python train.py --norm="rmsnorm" --qk_norm=true --decay_fraction=0.81
Each number is 50 + 12 x the weight over the matrix's rms, rounded and kept within 0 to 99. Layers, rows and columns count from 0.

# layer 2 attention query, 768x768, rms 0.0474, rows 105-127, columns 576-671
61 61 43 51 49 33 49 46 31 66 14 36 57 27 54 52 85 46 51 52 53 51 41 75 57 65 46 60 47 42 55 43 55 60 36 70 55 56 39 57 43 47 31 32 47 48 38 44 54 67 40 46 47 57 32 71 49 55 46 31 61 60 65 51 36 46 48 44 66 41 34 57 61 37 65 64 42 46 46 50 32 54 56 76 50 45 70 57 53 29 65 47 72 59 38 48
42 63 52 33 24 38 50 57 48 44 40 41 62 57 64 73 42 48 48 60 50 37 50 49 63 41 64 56 41 55 56 57 57 51 26 62 53 41 62 28 66 63 30 38 57 50 46 57 61 24 48 58 62 65 76 35 25 58 48 64 62 42 63 60 66 46 46 44 44 41 49 69 39 40 46 41 57 27 56 62 45 52 37 63 57 36 69 32 33 54 17 51 39 45 39 58
58 53 56 42 54 64 58 63 56 57 45 52 67 57 54 54 50 73 55 45 56 67 45 44 47 49 46 36 56 59 51 44 46 57 33 59 47 44 51 62 64 58 59 68 55 65 68 50 50 41 59 72 48 59 66 59 34 34 52 56 60 46 59 57 64 50 52 57 50 48 43 62 37 51 43 50 53 63 56 65 47 41 43 49 44 58 52 54 46 53 40 41 46 64 51 56
69 56 64 40 59 30 67 89 50 61 43 52 62 44 54 51 26 55 22 39 54 69 47 72 36 22 28 32 52 56 73 55 52 26 41 62 55 23 66 52 43 65 18 36 63 51 30 36 40 44 28 62 42 37 56 41 25 35 45 49 63 55 83 42 57 24 41 54 23 60 31 48 59 32 49 50 40 65 87 57 53 54 56 61 59 24 69 38 61 33 38 25 76 65 64 45
38 48 54 58 50 67 73 51 42 53 50 29 43 55 53 53 31 48 22 63 67 53 26 52 54 46 42 24 32 74 31 60 58 52 75 62 64 50 35 48 57 56 44 43 44 54 48 35 38 48 41 50 60 44 46 49 49 48 32 72 69 48 66 61 56 34 55 46 69 50 43 36 44 39 60 34 48 67 45 48 59 44 53 28 40 59 58 47 47 54 36 26 42 58 53 59
59 47 57 40 73 30 59 59 31 64 48 43 59 33 41 32 70 56 49 52 55 53 44 55 32 51 49 51 56 42 50 52 58 51 31 60 62 37 36 72 51 45 54 53 38 60 62 59 58 55 63 40 51 42 19 54 53 57 63 43 49 40 58 35 34 46 42 40 53 60 50 57 54 43 47 51 39 50 55 43 41 53 50 62 67 53 45 59 67 38 68 55 56 47 40 45
73 49 28 44 43 37 40 52 33 37 53 27 42 41 47 36 38 60 69 47 51 44 34 60 61 27 41 36 40 38 65 52 58 45 56 50 39 40 59 59 63 71 22 54 59 41 37 57 32 44 43 34 57 54 54 57 71 40 52 42 35 32 56 58 55 53 71 43 44 64 47 59 65 60 63 50 35 36 36 34 51 74 58 69 45 60 21 42 78 54 60 54 71 49 61 58
38 62 58 52 48 76 63 37 62 65 49 27 52 66 59 55 63 65 61 53 57 44 50 33 48 56 67 86 62 49 44 32 60 65 53 46 37 70 44 44 55 55 81 68 40 49 56 40 57 27 66 62 37 64 69 63 36 68 52 49 45 37 33 34 40 56 33 53 39 41 64 53 43 49 45 29 56 48 54 47 53 36 68 50 45 68 63 60 44 45 48 69 42 69 56 51
38 63 74 49 53 60 55 47 45 51 54 42 51 71 60 67 34 46 42 38 35 49 45 37 36 30 50 48 61 64 37 53 47 45 50 57 34 44 53 49 40 49 57 57 60 55 41 42 50 61 50 56 46 46 40 33 48 41 37 69 75 60 45 63 51 55 55 37 54 62 59 48 21 44 46 52 49 55 62 47 47 24 47 27 32 48 54 41 29 59 35 41 51 56 47 45
54 47 64 57 41 30 51 67 49 30 40 53 41 60 72 46 43 61 62 57 59 50 30 56 47 44 47 38 41 50 63 60 58 53 31 46 69 47 58 27 61 26 40 52 62 55 39 45 58 39 31 54 62 51 64 48 35 58 72 65 38 40 63 48 56 43 51 53 32 53 46 73 50 28 57 59 55 56 57 53 49 47 56 74 56 23 60 36 53 42 32 43 63 48 49 40
38 39 46 63 44 40 40 31 53 23 58 65 34 68 19 48 29 62 54 46 59 48 55 50 50 57 48 38 41 43 52 52 31 38 40 48 65 48 61 37 75 48 31 50 56 46 46 36 43 51 46 31 53 55 35 55 85 48 60 42 48 42 38 60 48 36 63 38 40 47 40 53 72 69 42 66 37 44 38 52 57 64 65 57 61 46 57 65 61 57 56 42 54 28 52 50
42 52 38 60 50 57 71 53 55 34 66 36 42 42 57 48 43 51 42 62 30 57 40 64 46 49 43 45 30 57 38 41 56 75 81 47 51 47 40 35 49 63 46 54 45 36 57 45 52 57 52 49 41 60 55 54 56 24 48 60 34 56 44 61 52 61 56 50 66 30 49 31 48 50 39 51 50 48 52 55 65 36 48 47 40 55 39 51 34 46 58 57 50 46 64 54
56 47 47 66 29 55 31 34 39 39 34 55 46 70 51 56 37 59 56 30 56 39 62 41 51 56 59 67 48 50 61 63 34 48 44 67 29 39 27 58 54 55 65 53 39 69 55 61 52 44 52 22 63 25 41 49 49 61 38 55 55 41 29 50 45 38 48 50 68 56 73 34 64 55 46 50 55 29 51 45 41 74 78 65 55 68 63 62 53 61 41 61 41 51 31 52
43 47 58 44 46 58 67 48 59 36 53 54 53 34 62 45 49 55 51 48 26 61 43 55 67 41 48 28 52 64 41 59 54 70 35 56 77 60 80 38 62 35 33 53 54 63 46 50 61 43 47 76 63 47 71 29 24 41 57 68 56 47 55 56 61 62 48 60 59 36 37 60 48 42 42 44 34 70 60 64 50 35 46 40 42 63 47 42 53 48 42 34 45 60 45 44
39 56 61 68 31 66 62 69 52 61 54 29 56 66 66 31 44 59 58 46 46 35 39 26 41 67 58 24 67 44 53 66 48 28 58 59 71 46 72 52 54 71 45 68 60 15 30 33 46 38 44 70 48 49 60 51 48 31 53 29 60 40 34 18 63 42 46 29 27 73 45 44 20 11 66 43 35 75 74 50 53 34 26 53 82 53 16 66 60 38 49 40 70 51 60 18
50 45 55 27 48 31 43 58 69 49 52 45 47 43 60 71 44 48 45 24 59 61 30 55 57 27 42 36 60 44 68 41 67 49 36 62 57 50 63 34 54 44 12 51 53 63 44 63 58 37 20 58 52 53 75 41 46 34 36 55 54 42 84 45 55 52 54 57 53 37 48 61 46 31 45 35 50 46 62 82 58 33 39 40 51 32 62 54 61 45 31 30 69 47 51 50
61 44 43 45 52 55 37 31 45 50 64 54 62 45 23 30 57 51 66 53 53 40 50 36 44 62 52 75 26 37 38 58 50 41 51 57 57 66 45 41 43 47 64 40 42 30 53 56 54 56 63 47 33 52 51 64 50 54 55 37 27 50 40 49 49 52 43 44 45 48 44 40 75 66 67 50 41 41 26 29 43 55 57 62 50 60 44 46 64 62 65 61 47 46 44 61
33 39 66 55 53 57 83 64 52 55 58 49 59 42 59 59 38 55 53 49 29 65 48 30 36 38 63 48 72 52 34 61 60 52 52 47 52 60 55 55 47 51 60 45 49 52 49 46 55 44 58 74 45 49 60 34 34 43 49 58 61 41 37 38 60 51 51 37 38 36 58 32 30 58 53 32 58 55 44 70 61 21 27 39 44 50 54 41 39 47 36 31 53 49 65 55
34 38 58 79 57 43 53 35 68 70 59 56 46 52 38 37 36 45 60 63 45 45 59 36 58 61 38 67 60 57 28 63 47 54 44 32 74 57 53 31 31 47 66 38 52 43 41 42 54 45 70 47 47 44 46 44 39 56 44 38 43 63 40 30 44 45 64 46 53 48 46 62 37 46 46 42 49 51 48 44 45 53 44 42 52 56 55 64 44 61 44 48 41 43 53 37
39 45 64 56 55 44 83 45 73 52 53 40 51 54 77 56 36 54 48 39 27 47 45 53 49 54 63 35 40 60 36 50 49 57 36 52 55 48 56 48 49 51 51 42 49 58 46 31 46 46 57 75 56 54 56 37 37 45 29 50 64 55 58 40 57 59 45 57 45 43 46 50 22 39 58 33 59 78 54 58 55 25 48 44 57 53 51 37 41 51 30 50 69 62 55 46
52 41 48 56 52 46 28 43 57 39 57 52 51 22 31 39 31 66 65 53 58 52 43 56 50 42 41 32 36 37 75 55 63 49 50 50 83 54 47 45 48 47 16 48 51 49 38 63 34 64 31 33 69 50 48 52 75 40 50 44 35 37 55 56 49 34 51 52 47 52 37 49 64 50 43 71 52 50 49 62 55 75 42 56 41 33 48 28 60 70 42 31 61 54 61 53
43 50 54 56 52 35 64 45 35 50 63 45 64 39 63 51 48 58 46 52 37 59 59 48 70 57 30 59 53 40 32 48 70 69 36 39 58 58 51 61 40 48 24 46 49 52 35 48 72 67 58 48 55 39 55 30 50 79 53 31 60 48 63 56 50 63 46 47 69 40 55 52 37 32 45 28 69 49 47 42 62 57 48 63 38 61 68 56 60 36 40 55 43 44 29 28
48 44 35 34 34 63 51 32 56 42 42 69 60 56 26 31 71 55 82 44 42 46 57 59 40 65 54 62 37 26 50 55 45 55 58 53 50 60 18 55 23 63 71 61 47 42 61 48 41 55 57 53 53 28 39 48 74 58 65 41 51 47 29 53 60 52 52 42 51 61 52 37 66 54 47 60 47 45 32 31 57 66 72 65 49 50 43 65 56 64 68 47 41 42 41 59
# layer 2 attention key, 768x768, rms 0.0454, rows 105-127, columns 576-671
53 56 33 58 30 39 83 53 67 56 27 48 55 47 57 43 70 37 45 48 56 60 44 52 41 48 55 53 32 60 42 45 46 86 37 43 70 64 53 63 52 43 22 43 64 47 51 44 60 42 60 46 51 45 69 80 60 53 52 59 36 47 44 48 63 65 43 55 58 54 67 42 46 34 38 71 38 33 49 55 44 62 45 50 35 52 36 35 41 62 55 63 50 38 54 58
76 57 44 56 59 43 55 38 56 39 43 32 36 38 82 52 31 42 47 42 60 64 60 33 74 55 61 30 25 46 43 46 57 66 28 77 33 47 64 57 33 29 72 51 67 52 41 65 59 59 49 39 51 56 38 45 43 56 56 51 07 31 36 35 48 54 50 53 36 52 49 59 41 46 56 38 26 62 65 42 81 52 55 38 45 47 61 50 53 58 62 61 58 45 43 53
52 46 30 29 41 66 68 25 67 53 34 46 48 44 56 40 62 73 74 65 34 53 60 49 44 41 59 43 71 49 48 47 53 61 43 77 40 64 69 56 59 51 54 42 63 64 59 37 50 41 62 51 45 39 49 65 33 48 63 65 51 48 50 54 48 29 38 62 55 22 57 62 35 40 48 48 65 39 73 46 45 43 68 42 49 63 39 56 49 23 59 54 46 53 51 37
57 63 35 46 47 61 72 53 77 49 22 34 46 46 56 51 55 39 37 41 29 57 52 49 53 55 40 30 43 43 52 66 67 66 59 63 50 47 42 61 39 48 43 51 66 53 55 37 41 39 54 52 32 73 63 56 52 51 36 45 16 42 57 34 51 62 53 42 29 34 42 53 49 37 51 67 23 47 64 59 58 49 36 49 36 47 34 55 47 54 47 49 56 48 62 44
39 47 42 71 52 63 43 49 40 53 51 43 40 55 62 44 55 44 22 27 46 52 43 41 47 44 42 65 56 39 48 47 46 32 62 61 37 36 52 54 50 37 48 40 43 39 39 50 43 60 44 55 44 57 51 63 46 36 56 35 53 41 38 43 43 29 51 50 46 78 59 60 62 66 68 49 51 57 52 35 48 64 42 60 49 56 35 60 45 44 71 58 63 70 61 45
58 55 53 43 51 50 60 52 44 57 37 59 49 45 52 44 71 59 48 59 34 73 57 47 36 50 44 64 66 49 38 50 43 65 62 36 72 48 49 61 48 54 45 40 62 45 54 57 46 29 58 46 26 44 61 67 40 56 54 62 46 45 57 56 66 51 66 43 51 47 63 41 54 45 38 40 40 54 45 63 31 39 37 56 47 61 43 65 41 56 43 53 37 49 54 59
58 19 59 42 61 33 42 33 34 51 43 64 59 49 42 36 48 37 58 45 59 31 48 56 42 37 45 40 48 53 53 72 48 29 42 51 63 47 43 45 59 68 37 45 66 65 79 34 55 27 44 52 59 64 47 54 64 44 32 23 70 39 45 57 71 51 40 60 57 38 46 79 45 43 53 65 59 47 46 49 37 63 53 54 59 42 60 58 62 53 49 43 65 51 49 48
54 34 51 36 44 47 44 52 50 28 28 46 47 65 74 51 51 36 55 58 70 54 45 52 50 61 61 76 57 65 49 50 51 50 43 62 27 61 45 28 45 56 58 62 49 61 36 46 41 66 47 40 47 60 49 62 40 51 70 48 63 61 40 48 41 44 53 41 62 43 64 54 63 66 44 43 70 37 49 41 68 68 67 60 59 70 72 65 40 34 61 72 49 52 52 45
63 61 49 53 41 48 46 60 39 52 47 48 63 56 43 63 60 48 60 51 34 44 34 41 55 48 62 51 61 53 62 52 58 53 66 43 20 34 65 46 59 41 56 61 50 40 40 79 36 67 41 70 40 40 61 53 44 36 31 35 29 50 50 40 41 35 39 55 49 49 48 40 48 55 52 50 77 50 49 47 58 37 56 50 51 60 31 53 45 44 71 66 63 47 37 50
68 55 52 57 25 43 54 50 53 59 38 42 40 46 56 44 54 59 51 63 47 44 79 52 51 33 50 43 50 56 38 62 56 56 43 37 67 62 49 54 55 49 51 38 49 53 70 37 70 41 52 43 57 61 59 44 50 78 42 40 33 47 54 49 52 34 45 51 48 52 47 51 44 69 58 57 43 39 60 45 38 67 49 44 56 44 28 48 41 51 59 65 46 59 41 55
34 42 74 53 55 38 42 38 52 56 62 50 65 41 41 42 44 46 38 69 44 47 51 62 59 56 46 47 49 63 49 57 45 53 33 47 70 58 44 53 57 56 50 42 39 40 68 46 54 42 55 36 53 51 37 52 58 45 42 52 71 39 70 61 37 47 63 51 47 47 42 64 38 51 49 64 13 55 49 45 45 70 40 55 49 41 54 42 71 44 50 42 62 62 61 37
31 36 46 55 60 51 33 63 47 62 54 62 42 59 55 49 40 65 52 45 45 51 44 35 50 45 63 63 52 47 54 47 44 46 50 52 48 56 69 38 69 56 53 53 56 40 48 56 50 58 44 45 64 35 48 44 61 50 51 36 67 55 58 44 43 42 68 49 57 57 40 56 48 49 57 51 64 45 47 50 27 66 65 69 51 67 42 31 50 44 50 41 60 54 42 24
60 44 64 56 38 48 57 43 49 35 42 41 60 52 58 50 63 29 45 39 63 34 25 26 42 52 63 39 48 51 43 58 63 30 37 41 45 37 27 51 64 45 48 58 42 57 54 66 52 50 57 45 62 58 49 37 55 60 41 37 43 26 46 36 58 41 40 45 59 52 55 39 53 66 46 49 59 60 34 41 65 50 37 53 49 46 41 51 46 48 60 55 51 47 52 53
74 52 63 56 57 58 41 28 44 46 67 43 44 50 51 47 40 66 53 81 22 63 60 62 67 44 53 30 55 61 58 54 44 31 65 63 57 66 60 54 71 37 49 38 49 63 50 68 41 56 49 48 57 45 58 24 36 33 52 56 34 59 59 53 33 31 50 56 37 59 60 59 43 78 42 68 48 63 62 62 54 30 54 39 58 51 61 28 48 66 65 41 51 71 61 38
56 52 63 62 60 55 45 46 58 56 65 49 36 44 43 50 42 55 56 65 54 39 52 43 49 41 71 50 47 58 44 43 61 47 50 64 38 48 51 66 55 48 80 52 63 22 48 53 45 65 39 46 67 46 37 45 56 45 47 37 30 67 47 40 66 40 67 59 42 48 16 64 62 51 67 46 46 69 47 49 48 54 59 50 38 44 67 70 64 77 44 49 54 53 45 57
76 44 43 48 48 63 62 53 43 52 22 46 32 50 43 52 57 43 52 50 39 62 70 55 56 43 43 22 65 54 39 60 74 54 42 68 51 66 38 59 51 52 31 48 59 42 64 43 53 41 60 31 63 46 62 34 46 64 34 53 19 43 58 51 23 31 65 41 47 43 43 71 48 59 65 45 51 46 60 39 61 67 53 44 49 61 44 37 46 47 54 51 45 68 43 37
29 32 68 58 50 54 55 44 30 47 64 64 66 48 48 39 31 38 43 42 60 49 65 43 38 57 51 54 31 64 42 38 32 51 51 32 60 54 31 47 51 66 56 53 54 39 57 49 58 46 47 47 50 64 45 65 59 39 64 54 80 50 57 47 64 75 63 46 54 60 67 38 56 43 50 58 35 54 43 50 43 47 59 61 49 43 45 40 58 64 37 44 32 40 53 45
67 47 51 73 51 53 50 50 50 49 53 42 52 57 62 45 49 75 50 66 44 63 58 33 68 56 72 50 57 43 37 40 52 38 73 50 33 47 54 47 50 41 81 53 33 49 49 68 49 72 54 44 55 45 51 44 50 41 59 49 47 55 46 36 27 36 62 63 49 70 43 53 40 44 63 31 78 74 53 35 60 44 47 45 48 45 66 60 44 54 46 80 46 61 62 44
36 69 37 57 70 68 39 60 59 48 59 56 29 54 55 51 55 70 66 65 74 50 50 54 79 47 40 71 40 54 57 26 54 51 49 44 23 67 30 42 67 58 52 44 42 51 43 54 37 60 62 60 60 68 56 54 56 43 66 59 39 58 37 40 53 47 47 43 47 46 62 51 58 54 50 57 45 53 52 51 45 53 48 42 63 56 53 73 47 58 43 62 47 51 49 63
63 53 31 63 46 42 28 48 60 42 50 55 56 53 62 43 54 64 46 57 50 55 45 48 65 40 53 58 51 69 54 50 55 53 59 62 22 48 49 40 68 44 77 41 41 59 37 47 31 65 49 44 63 68 46 51 40 59 45 50 36 66 50 35 25 52 54 60 51 46 35 39 53 59 56 39 41 79 48 38 46 52 66 65 37 54 68 54 41 58 46 69 53 61 53 47
61 37 62 50 74 54 63 54 37 66 58 58 57 41 48 45 63 48 42 43 39 62 44 51 45 39 34 32 42 33 79 61 59 36 47 54 67 31 60 50 41 35 32 51 60 64 68 29 64 46 38 58 46 54 52 47 38 50 40 49 42 60 57 67 64 58 49 59 57 55 28 58 61 57 33 49 47 56 56 63 77 60 35 30 52 62 37 50 43 66 54 22 51 66 47 46
66 75 48 53 70 51 42 50 54 35 46 56 44 56 73 52 43 57 44 44 67 77 50 61 67 57 50 57 55 33 51 32 43 56 62 49 41 66 50 61 32 22 56 60 58 72 44 65 45 77 62 36 65 29 42 40 23 64 65 52 25 50 40 40 44 53 51 40 42 77 70 61 56 61 48 35 30 54 58 52 54 46 44 23 48 29 54 57 46 78 58 41 36 28 50 67
36 42 56 48 52 36 50 55 56 62 52 69 58 51 69 51 46 33 45 67 31 55 44 54 36 67 44 55 45 45 38 59 32 40 51 36 67 49 47 50 47 55 56 53 49 57 64 45 54 38 61 22 68 42 46 54 57 51 71 69 69 45 64 56 40 50 50 30 49 68 75 39 55 49 40 69 41 44 41 57 47 60 33 65 55 42 37 46 50 56 39 56 34 51 57 58
# layer 2 attention value, 768x768, rms 0.0431, rows 0-13, columns 576-671
43 36 85 56 49 60 61 50 77 62 63 55 52 31 52 69 60 47 64 46 54 58 40 57 57 44 43 44 64 64 46 47 59 77 44 62 78 43 49 39 35 44 60 37 45 55 44 31 60 64 51 42 33 53 68 37 68 45 27 56 57 42 43 30 44 50 62 51 57 63 43 34 59 50 52 39 56 52 50 52 53 40 37 49 38 54 58 38 44 72 42 30 51 34 30 56
45 35 70 51 54 51 50 49 56 58 42 58 59 59 54 53 48 43 48 37 42 46 42 63 46 56 43 36 46 69 46 40 57 57 52 63 65 68 56 37 61 52 52 51 48 46 37 61 56 51 37 50 54 53 36 54 58 36 37 70 44 38 60 38 30 53 40 55 43 67 48 46 54 54 58 55 46 46 53 32 43 48 54 52 49 56 45 37 45 58 46 48 35 44 51 43
58 40 62 50 37 50 70 42 60 49 35 38 48 58 43 48 40 44 52 36 56 42 59 47 24 31 24 40 69 41 48 52 57 73 51 56 58 60 36 43 51 57 52 51 47 40 42 40 67 46 49 43 45 42 33 65 44 63 65 67 53 41 65 49 47 41 61 62 58 59 52 39 35 73 59 62 40 58 42 46 34 55 57 58 52 35 43 63 60 50 32 48 37 30 33 39
46 48 45 59 61 53 62 60 74 55 55 47 76 44 53 46 48 56 45 63 43 71 46 46 39 42 32 71 35 52 51 47 55 48 54 45 45 45 34 55 39 62 43 58 54 61 43 58 43 41 56 46 48 35 35 33 37 51 62 54 49 74 29 36 43 62 49 36 42 21 49 49 73 57 29 46 47 64 36 52 50 47 71 59 53 49 60 49 41 52 45 57 65 47 71 43
54 60 48 47 43 41 60 61 40 47 52 55 34 68 50 34 48 32 61 24 55 22 51 45 55 62 43 51 36 44 59 41 43 30 44 39 40 33 57 69 60 55 41 51 47 45 52 56 56 35 62 85 48 65 51 32 35 38 49 27 58 31 43 53 51 55 26 42 39 58 64 33 40 58 70 53 61 64 40 56 50 46 63 36 56 69 54 55 43 40 68 50 50 50 53 57
47 50 61 68 46 37 53 48 68 57 51 51 61 57 53 54 46 58 41 62 41 59 53 42 55 54 41 72 72 46 56 62 40 60 60 53 42 75 47 30 32 51 50 41 51 58 48 41 43 61 47 59 45 22 60 50 39 48 61 56 49 46 42 65 74 61 55 42 58 47 49 64 50 50 40 63 57 40 35 57 39 61 69 55 62 52 57 41 55 33 37 42 52 46 34 48
46 48 67 38 67 30 53 59 26 31 42 45 38 38 47 39 52 46 33 68 35 54 73 46 56 42 71 50 61 43 43 62 54 65 55 57 57 42 60 43 42 64 36 36 82 55 45 57 42 55 52 42 51 55 55 54 48 59 61 51 59 70 70 40 47 50 58 43 63 53 40 57 51 55 47 66 57 49 55 61 54 69 61 54 57 68 42 54 47 48 65 55 44 50 73 49
56 44 56 75 70 41 63 46 68 55 63 52 60 38 57 65 64 42 37 64 57 71 63 37 65 27 32 49 43 43 41 45 43 42 53 40 51 44 52 59 33 46 42 35 63 43 58 50 29 30 50 61 59 23 68 35 46 50 56 54 40 60 49 49 57 42 44 35 37 24 40 57 60 50 32 56 56 64 57 60 50 41 44 59 39 43 54 62 42 47 59 60 65 52 54 55
53 32 48 69 60 47 43 44 62 58 58 55 51 45 36 62 39 54 49 46 61 39 36 50 49 55 32 60 53 60 59 56 40 32 48 39 65 56 56 46 37 62 42 54 32 49 60 53 39 68 51 62 41 35 61 56 29 51 68 42 56 43 29 54 74 46 57 43 49 43 57 36 47 33 66 35 59 36 46 53 40 59 50 40 61 41 51 57 45 43 48 51 40 58 40 42
46 31 56 74 49 46 61 57 32 58 76 41 61 55 40 78 52 52 43 49 62 38 52 48 47 48 27 53 45 47 64 47 47 25 64 36 56 47 43 34 60 57 37 33 60 34 54 74 57 45 33 51 42 49 53 58 63 43 63 57 53 54 52 67 59 61 43 43 32 52 42 49 69 55 34 57 62 52 59 61 61 51 42 50 52 56 49 38 60 57 70 44 75 39 48 37
36 52 63 58 39 57 45 62 67 44 39 30 47 53 57 46 72 42 52 41 46 76 49 42 48 69 57 58 63 53 36 65 49 52 49 42 37 54 41 34 47 47 59 47 20 58 55 47 54 62 50 40 55 33 67 47 39 79 64 55 60 57 53 59 43 47 42 50 57 72 52 31 62 58 55 39 62 42 59 33 40 72 30 43 38 41 39 56 57 60 56 56 38 42 30 36
62 60 54 35 63 65 45 63 74 46 54 54 57 47 21 39 66 40 46 45 59 51 54 32 60 54 74 54 37 54 48 33 72 45 28 61 46 55 54 41 42 53 58 66 39 42 62 51 45 56 58 56 52 50 57 34 44 24 55 39 51 31 47 50 45 57 63 61 58 58 42 46 37 45 42 45 56 45 48 52 45 52 56 47 36 39 79 58 39 45 72 47 47 64 46 55
54 49 42 69 39 27 64 53 31 57 77 50 53 71 29 23 53 43 45 49 49 42 60 43 55 54 52 45 61 54 37 53 50 40 60 41 33 52 45 72 75 29 48 57 56 63 52 67 45 45 50 72 41 53 43 55 65 42 63 38 53 56 42 40 45 32 42 55 63 60 62 54 70 47 37 46 51 46 36 42 51 38 39 60 49 52 28 55 43 40 47 48 53 58 38 41
38 52 49 56 46 33 60 49 32 68 54 61 42 65 69 24 39 37 46 52 61 51 75 46 48 55 73 52 44 51 49 46 43 60 37 63 44 42 64 73 67 37 47 48 61 60 44 31 53 38 52 67 53 64 29 55 57 61 64 67 40 41 42 60 61 55 43 51 54 55 86 62 53 44 52 45 43 49 41 56 75 51 57 59 43 70 35 42 44 54 45 55 45 44 32 42
# layer 2 attention output (transposed), 768x768, rms 0.0369, rows 0-12, columns 576-671
40 52 45 45 61 53 43 55 38 50 29 49 36 52 64 52 50 40 24 40 55 33 57 49 63 55 55 53 28 50 42 36 60 53 60 50 51 54 49 53 50 55 54 60 58 54 57 62 43 37 61 44 57 35 35 50 42 51 73 54 56 39 62 68 42 55 63 49 58 58 76 49 99 51 49 43 43 51 56 44 37 45 50 63 49 71 52 57 60 37 51 49 48 79 58 53
53 43 41 45 58 49 51 39 34 41 56 35 49 49 57 53 62 55 35 43 64 35 43 51 41 69 51 62 51 41 44 53 64 42 53 40 34 35 50 61 40 29 58 39 50 71 71 33 64 34 53 46 50 44 33 60 46 59 45 48 45 45 60 62 49 60 48 47 46 38 53 49 44 37 54 58 41 64 50 40 66 59 57 40 40 38 37 56 64 52 50 60 30 46 66 67
40 46 34 56 59 58 47 67 43 38 61 44 34 62 72 52 62 49 32 47 53 59 51 48 61 40 53 58 25 52 56 53 61 55 71 54 36 36 30 53 49 41 30 56 50 48 72 39 33 48 40 54 40 66 62 39 51 43 44 56 61 64 47 52 56 32 63 55 42 45 42 39 82 41 53 43 56 39 47 52 45 52 49 52 49 58 46 42 48 53 35 50 45 58 60 56
29 58 48 37 44 53 78 68 47 49 45 59 34 67 37 42 53 65 52 38 52 50 61 74 56 47 52 53 46 41 42 49 33 35 41 53 64 38 50 46 58 61 58 73 49 33 55 55 67 50 32 66 44 69 57 66 50 29 44 47 59 38 54 49 49 37 47 47 52 51 50 57 99 50 50 54 65 37 70 55 46 25 45 60 48 37 33 22 30 39 50 40 65 57 49 39
47 40 46 60 36 49 43 25 69 43 64 49 65 29 32 60 52 64 70 56 58 55 54 40 39 38 47 46 61 49 46 56 44 42 52 34 65 62 60 37 43 47 41 33 47 40 33 37 52 47 49 28 51 47 49 57 63 50 51 29 48 69 64 58 43 57 25 50 42 47 43 50 00 57 55 56 37 35 53 44 75 63 51 47 46 45 70 50 59 34 68 41 61 23 37 41
39 64 44 41 46 56 46 61 40 44 57 56 51 56 50 47 57 44 57 38 44 48 51 57 47 53 50 47 22 48 48 51 59 63 46 47 53 54 57 53 62 47 58 58 62 51 56 57 44 35 42 60 44 56 61 44 57 35 45 65 59 30 53 38 50 30 52 58 48 46 61 61 99 51 41 60 57 52 61 55 50 25 37 56 43 53 44 43 53 51 45 51 49 51 54 53
36 51 39 59 53 58 24 52 66 64 62 48 37 69 64 68 26 46 61 41 52 46 40 55 36 51 41 51 44 46 54 64 69 54 53 57 59 48 38 53 35 52 36 52 52 64 42 55 53 62 33 53 58 50 62 18 64 51 53 59 57 49 43 56 53 54 51 66 36 54 51 44 57 69 72 37 75 56 41 24 53 53 71 44 42 51 67 62 59 45 32 32 53 52 42 43
50 67 66 32 51 58 52 58 47 47 44 48 44 62 38 45 40 69 61 53 57 58 58 66 54 51 64 59 48 35 56 46 30 35 39 42 52 49 46 45 62 49 62 66 47 40 64 59 42 61 39 46 41 82 65 55 54 26 31 49 65 29 58 52 59 47 52 73 34 55 48 53 99 45 65 55 57 32 65 43 47 29 52 49 58 29 25 07 49 43 58 48 43 54 52 42
72 57 61 51 54 58 58 49 41 54 36 46 74 47 52 39 49 50 59 45 62 54 51 50 45 48 66 50 55 36 33 47 46 59 36 54 48 54 66 49 56 43 79 68 52 61 37 56 46 45 57 39 61 46 43 57 52 37 40 47 41 35 52 45 47 55 43 42 42 52 64 62 12 49 35 78 38 60 61 69 65 28 37 57 43 60 51 52 52 42 44 42 57 52 63 56
58 56 57 35 63 55 61 64 43 50 26 50 52 40 55 52 67 54 35 36 48 54 49 50 43 58 67 54 45 41 48 29 38 46 38 53 40 45 38 61 48 47 80 68 47 46 64 47 92 37 47 63 53 63 29 62 32 31 39 30 52 21 55 33 51 53 26 48 51 57 40 39 99 36 47 55 45 77 59 40 51 28 51 44 38 44 21 41 61 31 56 70 50 71 57 52
54 35 42 70 42 49 64 38 47 44 62 68 39 38 59 51 57 52 32 58 52 40 47 53 65 31 37 28 55 50 57 23 61 46 45 46 62 53 50 50 49 50 56 61 59 52 42 55 59 38 69 47 39 62 42 56 53 42 55 67 45 55 59 46 62 59 46 55 58 45 66 63 22 44 43 44 31 41 69 50 61 49 61 52 54 66 59 58 39 54 51 57 66 49 74 55
35 54 34 53 43 56 50 40 45 46 65 62 49 51 59 61 48 49 68 53 49 55 46 51 42 62 43 44 51 52 55 69 52 44 55 48 53 57 50 57 54 42 65 50 61 60 34 52 51 48 46 55 53 33 72 65 62 53 39 58 69 34 53 64 52 49 34 44 51 41 52 54 95 44 31 60 37 58 46 48 61 42 63 48 53 52 39 29 40 61 41 29 56 43 57 58
52 38 53 44 61 65 46 41 47 53 47 48 60 24 38 63 48 37 52 34 66 42 29 61 50 51 54 47 33 32 70 40 55 15 40 45 77 55 55 47 52 49 37 49 35 27 58 52 66 35 20 43 59 58 55 58 42 52 40 43 38 83 77 60 37 60 41 31 49 38 52 41 00 57 50 51 45 48 56 50 53 48 41 57 58 50 48 41 67 44 48 51 47 41 68 57